From a checkpoint of a small transformer trained on Wikipedia: 2 heads of 64.
Each number is 500 + 25 x the weight over its row's rms, rounded and kept within 0 to 999. Layers, rows and columns count from 0. Numbers have three digits each. The size before them is the row's rms in percent of the matrix's.

# layer 10 MLP down, 160x640, rms 0.213, rows 0-159, columns 160-199
094:531517452512503516522497547523457488508463524498522494501488527480491523472517502496506487470488479500480478482523492542
106:504503444477509513529509517527498485497504505476494448536470482531510470433507499495419491514480504498515501515526558499
102:509478512493527516481538534484459495491535527498479492472467538460504528472526501464539514508517473514493524500474458459
103:475518457485491508513534497486492483494484513512533523490487486449520503532544552506482494475471513497513480468449529503
099:514507512520482492505521498460489515528474493487471438456458479458477516504497477496519533492499543485549493507489500467
095:520524504500514495497496479490495518487508516498480522484491535513502514537490522441519497503521522509505534495500490512
093:520507517466504526464458514462531465510503525477500474485502544512442519508519505506455537487524545489470531502503514495
097:474463553516506494478508496521497518482521516502476505512489499498495508471506493527501508534476502558498514485515510483
102:500498517477479512452494481470500492522500467473530521524510471494520487524455478501546494520541500436491471488515507495
102:499507539485481484509507482563483512466475527481502475489489542508489485443522570486463545477505515480541515513454490481
095:530520467504507498516478491495493492468521517506503471501519520514487502492492454489473507481567472478525505494506543521
102:500515556552473484529469476481512540463524509514473529490516516506488506504484497490499483482513504506504473521474481551
100:497520555531469489486507484548453480478483469522522481503492498487483500558491519495460499503490537474475482481484493510
102:507546520496483490527525523525500529451515515514510488526457504505498480467519488511463470518489485520523485508500457470
096:463494458483495493468471511503501483564487506499529494528489521511507481446497498489503498520442469498523473478469512472
096:531519461494494494505514459474514502439528502492495537513497477482512489497507512517532473523499475521490533483519486508
093:480464471468534497512507464481541515510519517508512536512504466489476496521463503496494491525546532521497501530547476558
094:494501480529506472480530480506479517477508499481509470548502495518537514472464484528446463456520498510521515478504487520
092:479509468490452495508482493498433509457496527481494509532524459503459503525500448469512506512469513520438500457531457476
099:510528458499470521535503490520515484506568473467509465534531557464493525485488521486492512521475493500511462519508575511
100:510522442447438541491526505491538493514481511485523470475491499513514500491502506455488486461489473510514499457496511466
096:478500533514494498492513529493507475469469490484483529507520529530502456505486480534539484486524439462531519496497493541
097:456510513515495498491489511603512529503528545471463494458545499508537480513504478488487470516543497498526487466485537494
099:516441508511506481504516499513501500459486507487492494496491487466483483468511460471448506517509527493553501503515494513
097:489501534523512504485500475432503509442444497520492532511502526511511490480511440487481490475466447446471479512533543512
104:481496482499532513477487518487530479505495488487464523491469539487499498499504522445520478524509502494496537524468493519
101:508507547538532513507497556463537517506545501564465530508525545513565525455477449498535502499455454519471482462531446492
099:486502492496514510490555465534556495519529506499508500499512530471488493522479487497472502463465517533487483555486519469
101:524440478499501501487467514480492461546488484500495508520541494534549479502489491486509506504506479521520500501468506470
106:461519525516512523514512497478534510505469525494476462510511504496507495582532512514513496519525509487515511517524524481
091:523521462483505499471522453502529478490484480490503483494478506489501500494493488495482514507470511510485500493484511536
098:518492508495496493511516494477546472545472496510538495463490508528499516571506507528498458489439472482515537497487528491
104:553488486488495477488472540527499472455458472471509512524456510493496503542490459583530496487458474519502482532478460514
097:512481482491524511539440522448484524507500506510483472495512505502517495453458493479462474498548480461475511484484524537
098:513478501484495445485472465457508523495513484485519454528501513504514505504476506500524466516524488510487537498484488496
100:520540493511484532501518515545490489506480486525541464488485546498498529522457520490479466514467502489483474467497487507
090:511491522491475533542505464482477475522494514539558532495477479501489464488501493507490543511488504473493531505523497469
100:530511468512484489512491505502528496520467521526509510533520557515492484522436522438482521477516496490502470483548530485
103:493501517523472477508473520514520500485539476490468562513524507473506510536474511512522473499514530492518499488503529480
101:470464552467466498503469552525491562482495493497477474513483491488513517538479439547536503522505519527486500485498516480
098:534478510475502511521487548481558494523554484487472570508521516526481472441457498506480548531510506512456475493486498502
108:520505548515494470475560481525478486538519488549462490499486503499573495533502520517534525513536481517478480487505501480
097:499524525543501505508497524536481540472493523511509543515461547509490508441506462488508514536512491502476491469432509508
102:486539482536488525504482446487477488490507461488508471501529519525484489479475514516514505548492486522468476462467486498
111:462495511527509489483499482491539517444494473469485510520511506483530465512501451467477514497539510526531497542503480544
097:524536515502492521528510497479539520510500476515531507522492515482480499540531486502525517509469490531486523477512528485
100:448476515515504502477477470479441508485524480478475504465503483483498484462499480467495524497553512465494512506492460480
102:487518506472494515489477449519525507520531502538458517532498548505508509447503481482487536473481473496548504503466494517
099:440464492509523471482499514549480492472518493477516550532484528486517469482484491531450531468536511528480497502539514475
097:505467575498505508503455480515492518517557532528512523446532537486548520560505489484519476484529469539501492490510488494
102:507519522503467500497481483525482502520511506497519481476503526490530486540475467506503498521537506515482510534509550522
098:489478500456515525477504540470497505501466532461471471511506500535512451489490471499443469498545534493545487525482527485
105:512469531486489471522500514494520526510534472522486545523547524497507500542501500477496518560521478528472493500524467476
134:511501497475510516506487510527459482478504518511468525537494491500491514534444487547499497496512465515524489477500457507
103:529533515497474479557497529516501463535470528493497506515446524499490493507510537480484513532490529517524513495494499504
100:503435527483498492491507528509510499481478505476460490466509451497466505524501470463523495487512474518510472502518519501
099:554484467467506509507507406461516524503444459512508508481527480486505464493533512472510503463487493475538510470527502489
102:519506505549494521487462494507502516516531508483522467547524454514513475518487556520518470483522517538497526511532525514
105:546510522468481488516503503493507526476498516470529485492506535468501562452527569492509479511492528489475496513477509449
101:513504526564542490530460513470499501520458509474501513500486519494486494421496513525538445469549486522485512496476536516
095:487534472472504478485509457481479490533468506464507527468492477488467501479499516519503516507500458492503505545465516489
106:480514505450554499516515478485473504439520505493481526471522507507519549492520495523498477488491519483543475520500506500
102:493533514464490478475485498497541476509490467512522523540504514483526506440506460506509482510508513468512477469478479448
099:540486559495495462497460514507480492517479472535506544522511582522516489499501480424466484454511478553531481469497493461
093:511436539521524461503500472533492483509507465501478496464438415525466504477469520532509502513507496498507519455445498485
102:517518545518437515478524529502467493501516506488515529500488470443542486477494491445499508551461531499502503495501444486
102:460531559559519526469492528457487517461475500476529504488523492531508471564529504512494547503469473476537506476545513492
104:469491460468486504490475482518487546513480475517488541452521453480481497494497509511574502518526493530505499462480525494
097:507512517512482488505508473580514484500521499513507498486515480502532491534465462456470491437479539485557487502487526541
100:470523478482519487522515539523438508491499497492522478507486499496540526499499500526522522511479475510491516527477528461
099:548484479493484478556506462501483445477455520477498527492446478516450498507483500490464525530474507538539538484529472491
094:459484557504523511502519485504517523521496517490515517493516501492487541506495528509496509475522512520564520475508509465
103:485491488494470518511484508476488503524482497506507482517475454504515467538471503501502515529514519504471497506522503475
100:500501503490489498486495495499441471509523486481497478478491520471468492507486531517493476507456531567498522521539479517
098:478484479476525538511523533560498497456484490534525504469516514470485477536508506532550473468507491528545492484550471514
098:517512521464494513513513520498460489516522477509580530566443488512553500542531559526498512526507507503530511522498539474
102:510504505452498531492520449514549457512487545487509495463536477480504512494526484484479503512449479508537478489497498501
101:516529515495516495490497534465497488541504515461505487521486450493513516452474525489476513541468479500478501496516484487
109:504508513508462501506503500498526488508515484480492509476448492498515487506528564503492502492549527511494487504490500482
102:446509533496502511466513450483508482537508496504487494531490511525501528542491496492509508504528473505484530471483485513
100:547499518508510521500487544505505504486464495545479563535483530507455472503504543483493479473506460515498482475507491479
103:518538464511503529524493459541509468527554532458535504512468505552502477482557470487523542523507486479448519517463496501
099:498502476520482488488520483503543481519499547477471474469463502505474520495514525517534486484525530518506474514469500523
106:451531484505476485476474524496540493497516498483481470515536556498479465533504481493476524449452485498544491503525537482
104:508505512514509568527531504493461493474497515512505516456474438516492479409509475493506526503521514531502473501485478499
092:509514481436485497532512485512498464505527514483469465523522549478544464526516522481490517460499470500494508489548472515
104:470489485472499495489467477489478513523522476494471460502562506477524476482485486507492478487519502518463522531494496499
096:471520496515469517488528522538489512535531460529495535514515432525491484573509482511459499455499494486476513513497505512
109:467513525485502529474514570479520449483479492487506476514475536509516480507485466480527503534534488483490472498475507528
097:467493468472472503546537500487514456481489470520507438493499512529497481503556474463484499460530524528538478573572476490
097:493514556479508501524481480478491481497519480483497489497510549523500495498489502555524508538509524497522507509523485504
106:491490498510467492491494435514491515532501511527497481502470508518500492509540529513514536533471482525537535499519461509
099:518509537503477497499495502502488505475485520480502469510491482498528502478496507504472536465537464480497497565487533517
102:493531477528500539505522548458534492527534518493504499485524487503490500473497513489511505489482494516478494506458495512
093:505486496510505481528470454533508496516522459519483520483477456508495516530490483532499481489471509460500515523493523478
101:515494524490543495493479505499454521477458499469455545521510505510467545468539521475535497532481472518494527485480447479
096:520515466509542517514556450525468489496501542492518529472485498463487536480444484511488519527530497506444479471545500486
100:529528465496453498517506466507483467519469471529521504565488536487486465533504469510517517482577513502534513501504458506
099:511487547483457480509479491517523502524525513466516500530507460512541467511449512488523514499496550464514487474547554491
100:543495453483530492504497517493524494522458524500541532504544561510492523552533500531490502536482508490509502556520500484
099:535466479491489465531483466480523522540487501524500466490472508497502524494508508498476530473516443541508503514485468479
097:513498490461454494507519501470522521491504496443471538503523539487515534473513527480510521496522530539517512493483462446
107:525507469468513479474473509532547529467452580528492551520513524495499474515497512483529495496472478558483492516527506506
101:507510507478523470460479482480517513492521507495486485463516539513537520477503499516506467511472502516485490483496456444
103:465493521513461506531533436489499473498528522410524509484477559491481490501528516520428540514477481502479522491505480467
101:480486542514470514469491531518549468562508474517504515486505570504490488512495487500482502531493524528553512504500489443
095:484530543505497508528432508485472498547473532490466473480477529474468480548481515484507509507531511485513512494501507532
103:474462508503467512502526491526464483497502475476518456576485449481474501452522503515559524494508500482502492502511459485
094:487502523446494469506497467425493496502505538528459528510494485480536488503487514523528510506509515514493491517498493530
102:496519499498503502492521518550503518488533487501514491527471510484521506460493496505465520476504529485488494505497498487
092:498483530502535515463505453538521494523516499480488523487453508483504462525486480491461494497487540468500513512499589491
101:515539489501475475518477467499473484473497506494488502517507492454473542505464549495433531485507479483467525500531559484
097:510488501508502498486459455500506530496474532510529523504557487527565510437497456506477496523504529515461482469471500465
111:535512478480553506513524479539560491504498475492481510508541496547483531474495510534536484503492509499519499538476522489
105:454488529529523514523461522543510495485514486513519538503511454478487501479499490516497527485467512504485511456498499493
101:496480526517501491493467561501542506500534513487501437495490493500494515512523478504503479480496482491510524471469538491
098:523483500499489527489480440469510494460500448458506521451511510457489525483515491500498486530474480500534487491497510515
100:498496458488485539482495489458481494477504466552481482480481479439503540437511482505481498498541533500530484496501487523
097:510493495498503496521485499531551521512485522460494493504515486487501483565486469477488451520543494535499499516524482485
101:545502475485470514501516524527503490527494505522495465459502483492489501508477489504490501524446489468490484548477503539
096:534452466517506495479505490498470523514518495495470506504474525535495473525480496525491470487529494533492513502537512545
095:467517516524504500491460479461526474485505534506484518461480511445496512549494502494511520514472498472485489448489522541
101:457527452528527499474503503450465477498531483533520478526486499469492519519489435468471510498546474502472522466526512494
099:507487505504510539487514506511487528495515447478502565516478514539503479559554505487509496475518523520487497507481546529
097:484525481513525491505474447508503511532535501527437483510513526519478519530497497468516519457517478512519507512476490521
102:445516530506526519523494464532450526498492501496528504502457521534521533527518496454479476473512534517511516492511490476
101:520503527488471503491547495461523506513498503487500514522517451511489506490562550467506528524445525515493510533489516499
100:493523473484475502469473508485534546486540562487464540512499519558541507510520495445491500484473490490500463498487535484
099:495502497517505489486524468473518530512504474507470477426504464457502491543518483501544485472534512476518494517492491524
097:458488470503544473476525542511492493519420451479471433549494510478522544499475537502459484513476488520541499504525544507
098:537512494506486542508493501503475490532519474506533480488546489509522494500524479496501487472557501506477476496533483491
094:502469486500522508506483514429465495500485468462498493477504504507499482510480549498501489487518533500488518511427481516
100:536459522542493469559447462507503511472500514499481529551481502471493476488522509545527506480538557511509517503531421507
096:459481523503516485485495491487488494522489504472538545456523486465537555500522453499468509487532492456503487480496482505
119:507504475476526511476460512543501478471500489515483535501506484500511503517458461440502514526499470503469514460530472505
096:469478492523530512502520482547506476523487537525494506501511510528518502504476496541506512530490521539500480520515540486
095:508497465530484467476526516458549508490543480472475523540504488472538480455491484520512513495518538471497480500477549515
101:487482522484452499527495473449471522502470514514462508483525520498492457536496548559474548511522539493469512485509535501
100:469517515469482467483480574512487500475487530479533480563480515500514501519464475519528524484534488465482505503487525490
105:487494469480480475513496505504509519498517472506494495548464487526531522491488485502541480495523458544481478501493470521
096:467517507518505516560473501512492490499515518535517501520500474506545502554459481542509515518539488523495509492531509495
103:524535484494505500479517448513493512476445497473485473470531533477478496482504498478523504494510505523506514507529554523
095:508505548505492509498552480514473502461478521476481478487448464479512488524513417521490515509524481477507474520530480463
095:533521486515519500488464519484475473453496516480504458509488484534483532454505461509487487477436518484537484492482474509
095:479514497570501456515522525523499501498502508500512473486502484495500510531521454494531451524503487486488524476540506507
102:510523497468532461491490462502499483492536514499537442553521474519518500502473502524490488506493447506469535486520529488
099:510523504548524508511508483510517475534553518510526487482536515500501499554507531500544464524494480513482491534510488502
104:483508544515516469500478453495494507491464499462490441486498541460512502517552553487536490519535563498464507486465495519
091:521539538487496476527488505473474452477530514469501523510501524519559512483511460481520499465493467526476520493512508493
100:462452508499524522486475523536511513464468476456499564491518431486465538498479520492533490524497511504532467495501494521
100:523505507528465516496480479489506496467514468533500538464480495508525500555483468491512456476490505514499476480509515479
098:510496537485537520489490501530481511503503502517464475516458465528539466497456465558501501490502485471489462501485504482
095:477502522494486500480540507508514507505478512499474489467500489488499470475480519470478458507488500492463505504514496503
106:471498424499498507500486530536543479491525494491457466468478509531554480539500510506531482485467481572480519490534489471
100:560489490449508493482435501503443487478491524433480522554494508508490489470465542513478490510549445470508513504502464499
106:477471497498475484523480471531523530518524503494503523522479497535526553542517489536499487500438526492482474493494521473
097:499511477481491483473519541499468504531468462497490486479502528517599539475515536451494515537505490509495520493495502509
098:501486512542493530522482475501487511492482465480524517513504490502512543511509513515533537477480489530458490482492546519
100:519505489520540487488456468548455501477471484482498476484498502495537508483484512514532478444507496508446501523515499452
094:534479474494480504537501507472534500486498489543474438501477488509481469446510489520494492487499528504506489482539490471